python train.py --num_hidden_layers=8 --hidden_size=768 --num_attention_heads=8 --num_key_value_heads=8 --head_dim=96 --intermediate_size=2048 --vocab_size=32156 --hidden_act="swiglu" --norm="rmsnorm" --norm_place="pre" --norm_eps=1e-05 --positions="learned" --qk_norm=false --attn_scale=0.102 --bias="none" --tie_word_embeddings=false --parallel_block=false --init="uniform" --init_std_qkv=0.0199 --init_std_o=0.0 --init_std_up=0.0199 --init_std_down=0.0 --optimizer="soap_variant" --learning_rate=0.00351 --beta1=0.95 --beta2=0.95 --weight_decay=0.14 --lr_head=0.00624 --max_grad_norm=1.0 --warmup_steps=200 --schedule="wsd" --decay_fraction=0.883 --decay_shape="linear" --final_lr_fraction=0.1 --batch_tokens=131072 --max_seq_len=1024 --doc_mask=false --train_tokens=710800000 --max_steps=5423 --dataset="wikipedia_en"
Each number is 500 + 40 x the weight over its row's rms, rounded and kept within 0 to 999. Layers, rows and columns count from 0. Numbers have three digits each. The size before them is the row's rms in percent of the matrix's.

# layer 2 MLP down, 768x2048, rms 0.0939, rows 0-108, columns 768-895
097:543490468539493557491486512529495487497553567591493560527498472483507518531509453525452574477562512475504456507494519573541512448522558510471521481515499511520426539489520531487455488484570505475473557482564495481550489479502545523475586489474556501468465607562536458486496535446496499443484467486444484474584544497450558477463526493528495537472510529462438505590420558525474533465590
098:489477520475538503479474440517549500565451541521435484487483520491460502549521437448433544563493482486444527467530540472547454546512541536439563491529554483466486423555558491533413455454497515457525497482427565469487486444541506486478472438494463506471564477494558532472541419497446484523508568540474517570601530469439435526495515454524511473499462502461481512389506478446561471486496
099:513534455430462543511560473531408502507467524481488513476478503457478493485504572529457514437534561497413534497466507474488522467490527542467527501502519498531514572449482500547513525515542547553469525471461513477525481556534496547473466565475543520490475473458463510498528417484498503463485479560519493579488540581537523500532434499553542387506525495565447574460546501537490478495517
101:432508559526428543502485429534543570551454402419470449433498511522465453467548481499420577456526522573397496535467573437479543515521535523492481551562542518538484507512534524513534494453502423506488480491516510430524486476531468506486560549558503556501489482494413501517469477522566527511533517463504495549522474506469499497569470492519532462514562449496538559414462529442555449620519
100:525433548497488486398412494525521498530442437483510527538438471575471522480520466534438512502531505549519535486465536501479487499428533489530563495497570499515574524494448518529544550555483542470512492507558491511514477435522459488496463483544520458501455615424497461490499535483542537503516511574475492488508475466482524537553441487521465617522560523580558502539501460450524553489512
098:487572482548556373513505482511513566556467480432534526479427526559496523528478475512473516527566456543517532519463520564447566540455410447522502582475531558468452489444524535418480521465483603526553498488455448402542544455518486526513434514523513514517525466466570480495571492508523489499393529490518505515410552527589525506474501499560589540487474466463554447551533539453434479488509
095:482535567462444481584561504533452559579510488517585509480545508550505459422449471484471474510541580533518510519484564598543544600447503448485521517486461480514480550501468451482522509494471455539402495466463467493470425569521511497406507507474505488456477476466496565436544525539474469447481480521540501512473473500466578495449537501564546414422508511513549537451479473430459511456548
094:465594535495510542581450565453457462504483469545550471519487562450560453521587526414527491478450503492458551474489488520446452497478521483498506542495456528506449556510478526433524529510550552534495414484554504459541488465395594519428479579469515457614521485500488482552534467518547501538484496515515491547552474479525523558552525482514486543504550517585461544533549441477461447514450
096:540533530495544431494479543549486483503491451467553486502492570478521482554520517496473506493528489599464533492417528461462548530504505473520513473489453497540563466530548558398468540445433447458519562467536456570446590497537509512584548502512491475486500582478415495521455450457536562461522574562472502503513462536505569543532432558494514536439540458562532485538465517499564477511568
104:458462518533441492497573481546483489542470511453525464524471465489491513456498456502508466495522469510547512564538591524524404526509523516494531467521562499552454413484479497503454517474471533437546465473430535457540477464495401605486497514560462515421507536503475530458485534476515510511429481507447444527479533506450552525502486494508519515458532493513468365435497536481448454465523
100:584517410500524509560443477463474470457496501500534469538498455527497487477507512416544446548433467498452455565470500438514448582534469476482518458480503410551444522469579592540526543499458527397538519521459511466484475483537495513584499510514491385428453571485453473551441454489568423513502466528406496447491467465466514507524474473539505499479531525493495501476481471499499489443568
097:548538471479529525427507512531551493421427490502487519482491515553578495561514565486565503520379522491520510513472542486476541540429534502454501543458496517432554509560499522492493513521448561509486513501495473536545522451511516507476526520558551446512577483478473525448424494473481554503493412498493438491544554553490521547458456480493463435501540497517465401549625580521465539452449
103:518498564536453539494457487487461518474496481499436527544532479473538516473521500600459524484473463505523545464456498464549458490484417556518484521545525471492473497528487550561483567480528473496513566504469535452489503500504498473526446489534530505534504478437503544464529465521475513480533449495453550494483498536480468519523477532428465459538503510453519432492539542522518478450539
104:552530488484515522435525475517525480426441485573478558460538501497572509546518451545513490487455475563513496519488491473537499501491516498466466506469515511486579496490613504571561496478575519525509517474552531516521571502497471493462439502478522482490506514523516510597540461525582491525525524550477468504479478473435452529509518497481478541498437513540558554520478413477505459503522
099:480455541455508526429545511514557542476467455467500439472583521457551500478545424517492603528494558459476539523484586448567490579524569529534455513486507473535551543509410497535440488472506504510487489473456440506484495483521530537544552537530470499486487416496621536517504496461497500509506539483488486455490522555466496519550406459477524459549493512522518471470500486521514485546511
096:499466517527459495498397501526474499481512473474457526524524530540527438512493507528470461471453524552437444541535501454405488544566447483548504447486495464529488449552518504561464499531487541474527492464445510494492539458532489543472448530490477486568551490494527507481479608530462570480417479499472508546501489501492465454509526501530543437434458507535402598567455551509535499521489
100:466546500464501446499525472447490436514541547560524589492511504465466489499590565477501449521518484517517392497470461489497556566418448474518522523484495561449479435537486454449533489548455466478494523527451462517469526540529486494491468511474488471526434510470513516531543491514533507512569533500471445439484501434569514524565557522515505531512428550568467467436440543446415433533363
104:543477457523553516443552514491472515421478454487584514502486481485535512521475553606458514526495493498499473451439456541531541565513550509494475569493494480500516533468569522506537477438503521498534525587522466452445542536547596545490496493562479495575528497441552555495477486435508474537577535489491491481512517496536527494528499505458448469451555526455497511466549516434501572492496
097:414469498551542543483464474529463521535498511450542444500529478467424472432447527492468533533492529487443590543425553500457454493489454459489496508536484499466516425484498534496449433560514435526495483464489473518533468526491489478464490555524514459472573543482522499515504531503513555533452455525487487527524507500534528496471485455539447535581521527480515504513478495448484510522522
100:429491488424561492524602532491518448506427533575493490533550495513535545524496519491496517434526566362558492531451540491521519512535530484454460516530486495465460516511535559500505560526504463459500545523472482536464542492572515507538519496525504532487518442459397416476500535461495514494555526544486530481454454408488497512487488437454532502556540460486470496487534489522536567556509
099:500491374473471488489511514526495473500535438513534531468486476513489427535518562469490469536483553472541544543510501490442533540547466529502602482481475495497520450554418481609520615514499562455551444504491579526440424506454541546456400522530512528464469552424464452486542476508480551453530467495474537506546518532573475497458493479455480541571482468390512446440464542506474543512457
101:453443494499446514494550468515448522511525529460504530593496482516442492564501498487457442523469509493500545521486475494512485595565569522513574489455472511519499492424470538463516587535484447535467498496461458504564581588484482507507478482580375530477482537508496518498464491536536503490488446485490506524528548543502439571480480521532447522559486511534536442480451537558498442418467
099:493465551525465538459453506475467488555514471449563496489465530543435501524494484468447494508511486476498502432530455526450495568479518480508535452525508498474522555503565437473529509442541499509434512532541544456413563507463517463459494420456460414460523475477425482525430517541501483446511520509441469500529553541447453447494514523490407465416458485511497456486535506472485463523508
098:536441428451530472441500492505449548447499478510497527575453510445506539482501463543522461521540513560471480501500489487479478481460440511451449514497509507531468523454510575513545519540522452529463454569546493450513491517454458496494503430539538480452476495434433445532555498492535508447426488465405526513530501568448510455466571526434496497483532523485491436509503498429454519572523
098:536509539484532493558501493465523516536522469501564519534552461491518474467406581452563475475502482568517571460509535476422604538533466479502485519483503485517514526495495555443452501513492488535535447486490492465515482458545450534497483449505481490512523455467459457475482488498447518514513461435450473463479496486506379546529513428474501494540510461476559553511491458430438513437519
103:543537554514560511520490481543538475511518408452424457511473451473522510461526525446484585513473516461539477466541500408481523492432525532466488546538480550572498523432467474452503495524497457439463575481602525485482512471536606399478466477542542467550521454564471508531575440489480479551494504524414507474488461413547503525478471562499480459561525460452517474492483510515499439528470
098:486438548515553560433559475474526562423525406492499491533486522448453601433516411511542474414394494468485524533492463535526475470497479501502461487523472533451466495508560452490454493503498481494535505511508462444512533547532526482561561569490509491562561418483493519470551501541570512485439420417494532439476486494463450504528553535464527568480516561550480521508458506600570486548501
103:530446518424505578578504498541526548528467524500534471459605479496548568502467557485536515472503432475487468454493549508517508546509592531560418527455511526418472456528523499451468527502533465405591479526496515475477508524505478454516376452484510518510415386476506504587439494530457494471481508488553489479539528533534470450542575469506517438555495473501525462544560520504516579542478
100:491430492543516530471520516468519420513548490508453511496514541475472549503491571459454484513512475550475482478480501484489454482449490521469517463509495490490441499490450531494476525419490521521501475487520467465506575547504591486446510520546506533472503460454474470426550450545550520501507488439470480547515515519552507506540490509506554503521547467507452536468430478508502506533399
101:592431568510504498577502487462486499442547535555493486515529537449487476551470495412499511474484461481467476473445560520473534554468543461474468530443537509454489490527530534543535441527494433508463509480490488497475491431511424496467502502472416418516494571447511480512511523535559560461569485494463499482567477541499469488532519429517409558538524473502482502471508476526517550459468
098:529501460496443570483481470542483493479477497525496466476543504497522461545550464461483507550477452424474550515512410478490489456546411428572548459526490534486461505496502485521505498472464547451509514434447432522502527508516500516466510460476547530464508458512403582434474521492533485527494466467499486457563541513551458488510541509505428494455553418478485564501469471514498482537508
101:496509500479544467458485532506480460439461453544511525475508516483526531434528458515409549546487479519462479483469534520448466568509487503600517438533545504508485503499533549470499498464497532480512525560486448464471553520403546487497392462512527468471519478502481501500572478537446491537532463481483488475513437521534521448531479459556576540529510483526512470488474565454396530506440
104:546461489478490410490531483529537536473518509499502498506515509441468464473506475467469549457517474457536468437512510478509531497552543520526470545559571550538460570513480464521541465528465491489577495499512517509429480503547512513456529458426434470477492451492414494547502558500485546467465533544513535486503535496478460463505520496535501537496442515513492511543518557555489486531494
096:524484460504485537439443427536514537452455488479452501479460431530447474490596497468462521469451465476428554560478498511487523472496506465581481537485472527509518464545534461504568498529522458552549504457426467508506481479485517535472537555485484397479522537502493451482539563507555420503507511521546532535430548495551555408543494515473391520540508507482460478468544462521477528501485
097:533590488439461489474513481537558531469406518492497483436516517525527556472566526617524451571429504413552462503495560438442517587557535451528506450511547452531532565464514512495500525453419578494581530514461527427475422541499482535540493465487446415445523525498409452506420540481548492442463477476530518509490508430446583503515522519554536453559499526529498467487496532517511567482551
098:434483502467451487500483518501538496525541498508503461497604465492492442521464511444548527545446531495473547419557422442461505532472530459499518527403483516548494425497466497522484539495469434478481488503442498519543484576528496569571490535516382523521459516517503539511541536504509506445460506535442446509502538499527521527520443541512463375531519496523457409440499561487558534511498
100:454499532486494446420551427477479502499499515471497521533536501491564572537477463478522499481474487552560488467520538484530437543477494477458499445482513532499481430490541502482521512449531489452552514458520459504519513515514493464477479468525465481519553492509534480497466531491486516515518491497527532501521524457503573464522549563480503484485467514516511491565467470511446423544533
097:414450470488458528444379475526547488495526541578534544456537559550582506492441466487552492556482457443580538504536480537555543461542489432463526475506485493487545509549515489385503473432547528495480497574503445498522521519523512475427504480469464567544479506493469502516533505493517438489523489505481517511520541462543439488522522521542514484590568478513562539499439535555520485503534
100:517554447451544535593427531497455492504480420489631517509491555518501477494517517517562485448512587509490496445425535510469506439498513537472560509535543415481469552501515511481480509531497495509452446466552457466413559531544452506536445467527496465452491533516553570421509485423479499437510482552554491516439488518610496559511407390482490544541492474423511541494504475478534520551518
095:527459492484511575508554448475567535548538536486465490504531479580478540497511501531480535523534498567440482518535483514454504512468547466537479570548486450494518489534577441486482488495506510555483558487487465590480476525556546467518482519463499541479521561478510459458412450551589485539460461563460489538526489464464480474502486552562468495510576546632496521491445442512481534506448
102:603472562522428556497439488533499503488497532460418603434527518554480479469466474437500514506489445432454437540485441492468467515506523502503499548512499514473555478537480414515444489497500497462525494505471510546525428532479599558482533452493464423585573582472529474507513522437531524465469441481490545525505515535497434494597437491495452539562437530432592503492544496530494527471554
102:583534532521525460481489451531457499423515485516493423498429486467500502484475540493477512433471496536428496440530485491506515483469480500572436517432502501502511477499527508577579528481508587548517455607423485554536562519494535493561462504456450524527462498503523574563445403571497505491507461466525491462487507500494537492490420518459486428492503539500499505527491499463472393425416
097:528503475412487507435543446459505501508512499477525504530508528501518437516470380528482457568533565495544477493549502497553501539428520598467498541506510518460465482550508452481561452490405525517512508444474498518551474548433489504478467480500519459540498462473449538545477552512572534502476491416482539467565489558461560482480481548464421520469474470503398495522530495478485523537481
099:408473534538519471530487520433496568470458486561418497530621527510472562515458454503527489465530535500561519513538506489493483465524565420523543483523535537573593494433562505479457445536487495478517458537463492523473468606471507494439510513481470495585399476442538599523563478509436475484500512533524484442504513491560448537617464406524465540520533469561499567543456491481465418525537
099:513487513467494473462533468488449511428559469479506528487414554528548461533533471459503586466514418521575500552511480517477531473457438499525502480443402573513507488498456531498445416514466401494431544556472560537484511558594582459539421499469591464451517453433470511580516476543486453447521456458439525551504518587521463584520457466498545601471462467449466515509553503551508482536556
098:480520459505530431423514544533521531480542527510504510504509476494528463567562493537514511473455495496531487519492468548446492401483523544564410507431527538509495514518504533483423492514527510568490475560535552465496551507566465482525482445524528483501534560508504547505449455475558543493468528487580472481447487470472532535504419533494506520493485531559493486435450536489541517551507
101:579430506515519482501462539452513517469506501526478461540512484491471527463453505468484519407569440432525483470455408499466500475468482467481560544539565505457558509511545507519488510474452511594409488582463497484530433528547481498484591483540440652495515524494454444527540453487540475516510486550463520495518481580495504522511482511440521564533510482430538449487457539568480554566515
101:558500470488558467485516468474474411501460512593408581571503572488398541608515475531458398497479503498502482464540544477508480496512496459475495499501499560487402524550491467517526564527443483421499495531487525483426507552526471558467524475487514458507453558495499491492486531507455487519539550422539526493498492450503459495484536467483528471522486442555521514511552480569537512519500
103:489518467532454507438472515500470503521538521550472517490521473479419512517548533520435520507538525498531550418493493576533497498522540514415454521509477524459500517532537547419517522479490534479475536551574518438506517534412517505482535555466535494464512503515511529536549434511429417506485454485497486538482492513502505535532523526517485543482499546448531513562374508555492491545532
097:511446490530523461554493514440493555519460538455442494546498481491527526439519502588530543505454570508446479522460529516536531476465471476467456540458504498502515512487508498484440483454538467490484530514538482477528476427545548518466436460499479538512513587528553426532512469476444427543492484503475467574520491512494488522575482491473486456435478530480467481591526513450467498593542
099:467423518458439510454606526484500481472514471501524511500449465538503549533490517462505482520474438452580473488424527594500478490483549530543490474476399457549474444443521514416490518500527435519501457477558528488428505512483448514564465446529428522525471470461495495477506511472481470400494526517471472567536416561528470415503523510429499531464497480469508521454424531558491575543483
100:569494503450495465481438502446499458518567483449573494488543509545472451541477457483468487494477574516501436460438532574496499539462458479445496483448409530576516552421489548509498516536485545518426513528540433513465542484461450531492490540485508466528487433483530505523441442534498501571465480469427561516597493457464454477487501476483424566474487544501512408545526488505476488523562
098:481467548471453487462510476592461510502543571478424455451494413435458488518520496559530556466513501449469545527419503482522457529545510572470521535522535460480498457458480489563435472431559531582474428487509449455492530397534384500487452523449402485492502553509464461506470572503480518519512468533478531476537421444481541525421494533507486464539505501550504441476501391464457476509555
103:540554557536399562509554452539470542523432500489476440470561473505544499530495513456515539526491501456519468477499580574480441498463499543474482471427465481514484467532543521433638507468509497459515515477428500520468475472412496525581523476492453457479591478446477510471511485519466555523476461518565475454520544475530541490537544476473555559453479426547578482551461484485515517497502
106:477541477463496499584541496466477528520567488444519495499549568474480521499512480520559481517560513426545453532463490561480479530534554457447571517486490495540372501577480472507549506597432442506504539480451508536597523531424440495515447552504441439467484595566497561518455533519493500460494524531543530513535424456440507499436437520510524496396512497420486563497519507493556536503502
099:532522491532467487510447492434469562447467435525558545492502580482475528514511497556536497381438559480569553549507511555465519543455494558500554505505539565461412429563497485467491429476432499492485526554544546480495506476551538482470599499519458467514497536485520498589492552488515365495511516535495474511524543490517435466516529491548492537630460503464501521577458511497542535458497
095:480521535573456466459506522527527476492556497561455555486445567496519562494528423503512505473519460410481517546456542493453499444479486487392389421509491515481502480484551554517471533522489530476477447516506529462439530429502466498500478553492560475531502478427554504586572470525456480466499539505455468505491534390535456551494493457537480478548525561544511501542527515528553478498439
100:512514531514511555502558478454512506541567472556503450491472447499458467573541484422476554556423542496510511499506480500480454502493502430484496517503474465565469451485491627475484477498429528549497476458543501486506421470467472536510450482545541506490531511434530521468485527458486431511472405458497481490500557500521483469601485536491501507454407505498464506465483528463434527481478
105:511482477469558522497464466466533484475520529550425482505532466525465496518533413516473456495520505556587547526524505463502465507561475461502553485482492494496501453464483476507412517490524522497496444469530542491438484470468453531537514480461475505524518454418521425456508494487474485546515497488513509536401527478444425444522531512465504468498517509534582543495532514576452484436482
101:472449550528449537442474500489468602461602478468517543500482491500492473490459546513478540478360468561468549506526458491504490566593503466500448533466556574472550461499482539476446493481465492516517457479474484534487465486483515505465471491381472521480436455478496531513414536525537532507509519482493489451438449555485405424523539474528502470525507493457506509464442481452462434480491
093:508502451547454479542516538523503486587464537466504452468496493489531502551519532487493468464556459461524394479493496513613455514470551562528510626456474491434481557452490533523498584531531493446503415506510508502544505415438420534453560518511542463491521506502512584423492528504473509535518515538483456442511482532474572489435547528529483467466516481466527542518468555550475466491464
100:443489447465476519474524526475528431459495499527433494509440497541549481551481443469527552557524516458517510490502617512495440457552524553513462527534475515488476414510516476497547483488532466594566526464526434507484470507509584486406497510513460525538433519525588482469451543515521488535548454449554517587488439508481492518546446455436520512493465428520459457494488515538495492444483
097:526497492558541518476435441549515543423495494552505499516561514451453485506560476525560541463539524488460557498494452504524510525494498585481521504506434479573409498563524477435529530486459466535432570457475502487456491493479533465462446577529544511490526543538476455442471539538486506499437499518503526425485451483451517490494444450486494507467532465503475501456433484558522502545549
100:481476511517480534501490583488464549452563487555478441541546538454503502487591518556428520398544467541489477611513458542410551541485537443484473488569504432473484510565468491491569536479499454483508597451484467522551552435484455458420448525498473491571468392454518470480564468475503516466475470525592462534528496513469511546450524417500517519431475497370526536513523507445416498543433
102:535516506447417529498425456470521539547523508441508489456552498483500505446494511453440560517531508415542484519600489467496484497483564455452526475552553498528548526560475470434551498513434477473494558516500469485464463516483463568504479515522512521533480434527539491517495476400468441527536528525487569545521573508554468508518510434516564506472510489478503476449506564527495543552457
098:524483458479543554467500500581579459448544551592486507455457427411550531508521448488550467559438476530498470446593480514492453452510533433442481484427495497524514497488458534551498464499533532501493456505480467445556456415541515532535553483461479520477459503466442490401497494411478489453480524441511574476479492542520519491497550475420491480536578546444460590512506515503509548475573
100:484498541541482497567547523457499553494486518556390484480509419499445484452498493523535538535545469518484407464473500523504554420437557499508467511567500480575411557555471487527462594511464485493464556472518495499467454518546413434476476532486500422513416522528529541482463524480493500543498576376515512477493440502526483511481550388544460512448471518508474571475510493451536491556567
104:479508499539522469524484496472546514478486501494522522477490486456511496500496506476404443490474424555501499548497456500495463619451471512452499499471485509523507520537544512509480468503441553528476528422462489488543522537536502459536493422566526473518458496493482528575507498562429503536529536521473480546561535497510536466571493494482514565527526547519515461527437481507508483564504
095:491501457448486530508381549503553474519516520434489444430469522513520458479467527469596566466499515486493485518559538518492536493467480494536387492548523546469576521438384485445576525478446598530536513507491582468533461510509503541550480424446484535527593436481607517579497494452482441514498526500479514528477516473549500549551522556483553515532534469571510470550479552483488487525441
097:487407474477541517501541514455516415472543481443514519457529551484451532560464513507431539425476472502460526465455482529507492621505539504529569430569558493493498516546514455511474584491429518542480506547512548498516584499558505436473544478498498552471520486511521444417508505440498440498494462516535495475535502483449483550469546533498533498449529513532497518514483522590510473501571
100:539472538580364562544559532504487471441492583439451472498485490532546458473496563467487515468488522581527470546461481516488480446449531504534520549457492504435498491574444597533439481559516490473487446507561588577519549486479514526506580512471430481513530531487533447499501498467460487429484487523499532503529552524505490511485540498519535494555514469453537524522500463531515490458458
096:528477469465536559428495468539503484461511470511467459485551557562471532502523489514471550510455508474506485521491473422477460508491469527528427455533475486575515512408487527563579547485374561486538524536502558596419524481488504520486477569556492507478483498506499487524462493551546472478489435534547434608501477458463520474476461484541587511499532489480405553522486528540502460560532
102:486479410516498486565546494461434483481462488516421556529492546525470500483567436545569523484489463538507459516462533475531467558474521416499570496510451522480505495539494507562464411496593466518570460568469501500520590471564565527435492434508531502499488597551566569566470405537515535523510479508535483447466515524493464457466484514530445432582527468435540522488468435445542471470477
098:498547490410549416485539508421489525515576455484488523568512492517532478483518529444558501502482459476486521540531428428523570546581484491513591428504475513423467478484536499507509486466506477509517531504544495472519547542473501498485552419525532472537525645527533473542530497509567445500474517413411466398530478465518469508550547476550582570554477555464461487470545504469497528559555
100:449502511465461522499522458561494463473557497537465518544511485490529504549446503490464449476471523486433576494544514446512479480512476414472512544398545552441474502481438545465479551481459534535456465498502547506477498426470494490533462506499497542510485562522500458491480537536498599460570554504529496459496542436535524472537494522508503480458492463431455510506419535417519493392490
098:557526561539479490498455514521518505484531541528407497488479411445523601517499451508529489498460484532483475521506506527505523540532484505497496560535505517450518438472513462535480529386461546548469511493521505531443481574581468484454496427464547514548552568482541504508464638542562448526508523500513562528534448516542509462554600463494428571543527461539488483557483453491534484496488
102:524484508464484568500488490529587420483467618481423550486511542474414585499494444511433546485549591413509471494494509498440507506450493514479492493553512531483457508480455495493442578507522454520494499524598473474458538492473486576488561552496535561469515529538452440449448479490520504461504515487563480478462493495452465538535516457554479463465474525486476496482462500473453420518499
102:484528499481477574469507462466494517445483526578472533533440475500516504503480496483518539522539540567423474501580425480525570540505446505490469485543465523430560521550491483513415493504478533512451468488497561566479513476443543495527498505480595520534570500435465566502558483464491504544474510460469536449431485474559472518480435539544531545556407479487490539521500452515472496466478
100:478521498547511515459507531478481547508512525508533479486505533427637530433428510483549519498431464502474492476594476482532516441531534574508537447517525454516458483451482457541492479525459371503511484483547475514561522516435538544432510512594478503521592484470542558488523514517490497523455384472407468537521493545511416454478531550520531489544448546602493538486475564492498530501524
102:500529449567538437547522553491453480497499434495503564481432495485484540526519500503434437497489581469519483539464523477422508438599526522536536499539565484500497539565514538514481541535519439520432400474483481513567481509490482579460491533512534483449460575526528431535467497495504468558586476519561445474534470494484512446499533510478465463539485441490512469523521533489434504517487
100:544499526487469507495495517504553496483506512411519551539461591486515480520493539500489504484454550451501500582548468469477495511463458447527490490518479542589561502517491453523466514534522525551511515478543546536492492505536551497439466501544486520496533433456574541486493520445481491506480557486505511556541455496453533470486475488539552525475497527443480538502512528522522475472511
104:496534613525557470478426530436497522518485506542453478498450513568471508525613570479523513533428471442492528533518461496445518412495505483505459526490505466561453529458581491529565536545531519495522470433512434579541498549471516480531529420480498540464498467534502442561513440526452533481520452416548501504516477498494473542471530477454514456485443457515521458505511376516492424521505
098:473469475458451458522501498519578464476534467486509437521606556522545433483545538472486466493564520479563530547491546516512473493413493532508469536490454531499560497514585519572564477533477499571614542489641501537502436450495517564489489516480497535565518489470451465467467506511475481605515523444427492537422448510526544524555519514502499573471464492549486534469546436490520472473552
101:503464455462488528425488403521481443498455546464442390527548455524526472473536516544503553506558561448531532445476506510511551505517512521489498473470499507464417511462537487487534486527496506568496477506489508527501497460415461513434529485471491467475485474545513471461523438497499512462525481590511560468537403451525453479572528454446498469454556478469534540546567449514439554525529
105:540490527515427434485507494450470466451502504521440471546431502555529522514520518527474450474460549516473450501410526450530563499464467399453540596478429570519482545487562455509464520527568502495543517559521532559482479462474546503461447449490488517498534504536457490557552477582450421482525556390473494510515500467523504523517465462494496497493535421554476426481487505530564489522513
099:542537514587503464450557455451527485460443446501510539553586551550551468438410469475458534568534508505446509592456496520520468483482475527541505465574464551494543586559543575544521473530495494450573442443520520471504509509458500520407424467497462457448475519535465526532481549434415490487531510502467548527558507448574519535544532531408405487469431496540536374467473520502495605484437
101:506492483458493547452529515518465484493398513572463571506479483542487531524505508500505439457398535518531547482472530476372428524535463532463508474527461517503471508506462570508501542510546398419455425517438524430537444554467514529442543481485424455562410496472441529509448496510487505549479533515486472478489498457450392504500502492518452501470512474532530458473577467527502542540444
096:491488480522460432505554454453546522516544441471499483616547566556460468400532523539481530452495481525495508523532482483520462398499538436499528506528503431536477491511482548564474483462555478503476518465445495461483468537511534459515519518526564525490471517535515518516488476457505477533479457490527453510557514461529464519467439508510491510512543485522431458484504443524541531529482
100:548474500456571505514502428464507563454538420484440560480570504510439495575454471463516486501505548462524572569463488546520515472533450484483513490521552542417448378459531453535563453479444525488446503478424466448513511509476502501528531552550536484499527545527479495536485478487487484533543546515503493486498552495433513419512473454549475524457504420497462520471476523509508505524555
100:433435460476510495518530514481446499457484492513468510514531461481523498522489488545547552561505414495434518477525571474514496492415484483500482486542532530498544487510462505485525519553470467466506490522526480498530479536523555503544520456475462501470569522547501522520422534452454493524459470414451557451506492482520488539564618535537495517505573509572457511560434559532569533421507
101:487509491492494522530544501544474473494492473479515479458474498475491601504520520481469444548512512486476493496472590496501451480572471465465485464478495454507433494473458592503506535446522439467421515502508505471478488554497519449529442562561540496463478533461525492459478436571498455493570474476436530459498504559497432449580513494464580515471492464478514514589393490530473548540486
098:504487472491503507584466497463486467518499482472482522441504477561480540461464566506538543515475474600443461445408447564511523543454503575491465455418514508530482460535524455471438520518463503506604469557421477469582541472472520500507484531554496543563511506473535473467426553477474512495480556489507544493510551522556441493463576481433580473451459486535533508477475487487564511503440
100:528485461567564477525432481507513555536572504482525432572627494522488473476474438472480484491413538545520516525505495540491522453523542522459505528503409490456544487473502540488463479505480413495443465527489498525546482524466543505566464570557486498555550472556442503533525533567549481481465439444549409477417498491508511528497474497477485469481486468492549485488439558530510507568471
100:497517505550539468531490541520436465489565503500531459516495482481470488469531551508475471478481516461486530498472534503550584516560377490457521439470451434426460484438531495497519503476459511479456450454493544507538461445511516476514463543413605448488459486520541543501493473537502456591499543549464487479494529488468472479515533500442516466495474479534485481500522505423488470469420
099:535509562500461478432514468554567500475454498502504525530493461473489536526518513605481490509532564513491563500504475511472459507463505455476496553525410550457550505468434487491499549476479455471489502465485540447494465518447496540465494450477538494482468487447512532518505473449459531580567494415521614499465558441463510600464469504524467503544464485465432525556520532473463522464461
105:518551404531518449521503488479528489536527487461528488490531460480497465507474425508476511543501450500480453460517476559474568531525548508539488447466523422469481481518480554468496483555497482506463510536505491513527555553463492504514563636585539467532603495430488491500560529541481486540502477453539545530520512442572541547476482592523452489495504495599527494571517469525447504405576
098:500521577445475531522468518540519477503458475495539502436539501514509515490453540483463480499482515500549476503515504533469522499500514544493455543488485500492483540471507610521540510534470530521493496496543558513621499521521465451530542504567483587525434433535497468457498540477574483493444537484487525463498511478534526505583443428464503454459573512554551517462538491529572475510506
099:475465481459463470570475542445480457525482553553524476475498438519513471515481498491475504511423536610524525413484535486552517486473443517572515479522514527457494510431547544431502553516535461472534523490539465461564524441549496440483520477477500549467530550532519439489493514464517562445486523499538525497540459411474555476520471482526517507471459537495517494504587432552528445514425
102:458465533504499502473464428472546478501494481609473522520503430513491460505499522471567497476483476475506534453548546526517519569442509491469541478504540489512504522548529542480445508526538469501425532502478540517466534552494505515446481544487511473552465472440539512522521476544544481524526522488469503510438478489546475552531540456461480507554484457522564540466503473454493505514507
097:498568415506527477495500484475443488453509533550483444486507510492472592462479547457538510467527516511511462443432465488519526530609477515563484431485547571487469533533468530476466448466498511453549545570511539546473540509477502533497568468552526509420541529503524549471491520457457547535456463459484550542492517569518513505499508500477464481456485510448534572448389533537510446511500
103:454574500558460520511529459527505430441451545479490490507487556498466511509489500505504540587474508562496538522468526462513539518527531453445467481384444394457516482523505541530518442522516564442476483446528478512533533502474518475419422511530570507468487468475459483521475529466450508488532529494492545503520499501539494529530517445485508508508546519538550476510463507475496448527483
101:482483433494489446541544479509582484449494453531606522567563511441472542517438469511518563519467561498468494495540489448529527480437514464562451523526563521481453526548442546542487529538536376475523519528473593558471508479463511412545510512475509490539544470503556502454493576517502605531537436435540469456413531526453477508497553508489456549498479501500473521529488473514440505512582
101:491478530462518533437483544461431489522439478541476461524519487474615517562470585547531558491608497507514491403488447509537504470514497552500427498508412471460539506514511527545514474509521502486483523587455489507517454483540481566468482511532512504463417429470555459504466521435524427423499518509522470500509480451526524518470543535537524455492488484544477570485454461512474530521563
104:430480522536489503524526455512436585484535492421502504480456537422506460415402539534567396500511503532492533482446474460516452540528540478515420489487512465507448451500453521491537473499573455448450497487467495412541550488563511573486510582469533531414557457549480453497495517539468515483459556484471522516515533483514518567530533507507541439545430541526444495578578419506484480485487
099:475464493498447556443523540428483481474584576560434529525470467463538519530512553482556473480445518539396482464500447470541379552471525513557455461459494443441508514514496484487566525516507507507472464521471536519503567540547491478566508526533538569491433489452567559512541531418519494485542464492510515523505431474487558535519490509414577528542480563486524513499482506475528496479423
096:478573512524567467431591475567522572425481529476534462590509499480436523404531450559543524493502510469568529472490504508559511561498514492479464443515509495479501486499496527489471568501544489492483536410511439517514556547477426464483488486527426453560501521547542459528522458609581555522452561526549462434527463497524561535486498520526536480464511509494424456472545522482511482458451
098:484502534477504541460509500553506416539538514495556499505483444507474513489537453574543512461534527532488471492467509506438466515581513493494488504522462522548431445426435479488505500525473534517460491456451489518536532425500430555438490564463457446537458518624479529463520487444465492525477466485531497514502529480542517519509488534493475506505509556502455446471490516480497460496564
097:469548531525522448480542423507514461573485482511536477578560511528487421470470511530551567437470534525512539477486431490517530507489535454436505475453545529484463511579423575471498452541524503465510573463517492479531503515484550469513493476499489487530529425526462457556522462484522442503516435533463560499482533522485524528512495499430520491499466572552493504563480526479450509452568
101:563533471510518492504514477471501469473475485489485431434512501493473554522467513467533506519540477498500466484488494518525533385464531495525448463513565450529450511475459535556542498525535567492523599577483573536432478507502476542534493497535478493434459511454515505525501484505488626499501512532486511521471516442533408453519509537526544477551502474488478598516519455510539564561496